{"n_layer": 14, "d_model": 128, "n_head": 2, "n_kv_head": 2, "head_dim": 64, "d_mlp": 448, "vocab_size": 8192, "activation": "gelu", "norm": "layernorm", "norm_place": "pre", "norm_eps": 1e-05, "positions": "rope", "rope_base": 99300.0, "rope_fraction": 0.25, "qk_norm": false, "attn_scale": 0.125, "bias": "all", "tie_embeddings": false, "parallel_block": true, "init": "uniform", "init_std_qkv": 0.0442, "init_std_o": 0.00838, "init_std_up": 0.0442, "init_std_down": 0.00838, "optimizer": "muon", "lr": 0.00651, "lr_mult_o": 1.5, "beta1": 0.95, "lr_head": 0.00561, "grad_clip": 2.0, "warmup_steps": 200, "schedule": "wsd", "decay_fraction": 0.912, "decay_shape": "linear", "final_lr_fraction": 0.02, "batch_tokens": 16384, "seq_len": 1024, "doc_mask": true, "train_tokens": 125700000, "steps": 7673, "dataset": "wikipedia_en"}
Each number is 128 + 32 x the weight over the matrix's rms, rounded and kept within 0 to 255. Layers, rows and columns count from 0. Numbers have three digits each.

# layer 10 MLP down, 128x448, rms 0.108, rows 114-127, columns 168-223
107188103065133154061097123111131096073132208134155069135125118109151134037101165111126143110146146106125119137172066151150128118144068125095132097117150129137093141167
093162216124077118111155133108138103155143085119098132191199150176132090123161117081125128116083106062101129132095100146101099075113058163131117119154192070054083074126
122082192125135118162066181119155199156149158142129065119124142113110081106134153126100122070074067136174109095170164108093171138149126108072109090082093170157107099120
133129110127078148090130152146121137087150117091143116107130134130121143157101100119120130114132167113187158138102071156129119117138191127092045081135145132133146120137
154153080127105126147175167120122113175149093105103127167129119173133118223160091134128137104129104128118112152140130105090146157105135108155125139143106129105168100080
110118120139138176130137063129109139184088072147165081141124078119115102161137131102113102111103071189096134151129114052069100074187101146131089131146151155143150068121
094176081120109144087115129121126127145113117072128132151141110126065123128070134187143086155089109161127141157151135155167080159102119125117180090161110152117154130098
099144151157151095102113156124167192099094106148140079121175113101126146182124129154128147105122152151152153170133068176135106130171167095120050197096080144088084170097
154160069119182131154158122181112092080132122174154185120156157198059159102156103155100160136156157134108084142094116092115161109115166150181178097127137090099174118135
151158093154056099099124104143097141115124167153145159103139173060121094107170149147143117154111139118155115115134159122104160158164157135130037141164119114118132106145
093176115168202175096179118122155067077115126194189155104091100147106157103125116149108094142111037141105178155154143109060126120160147104154144126141134099091157100111
099090164139147118128143159131137116128122139111118135163149096123098098115122142154141115147075157139157086137108167173135136074138112168115205105190150140134091175086
175082160127195126148107153066126098143113115122148130115196136135084171080140170147163134153097130078174123107132160108158142129108165120110102100139171130114153064168
140147105112133168113117152121098143109136094129147119150172159144054141149140135160111131143139155136109136119160113074137192082137124127123089100126093151134070147140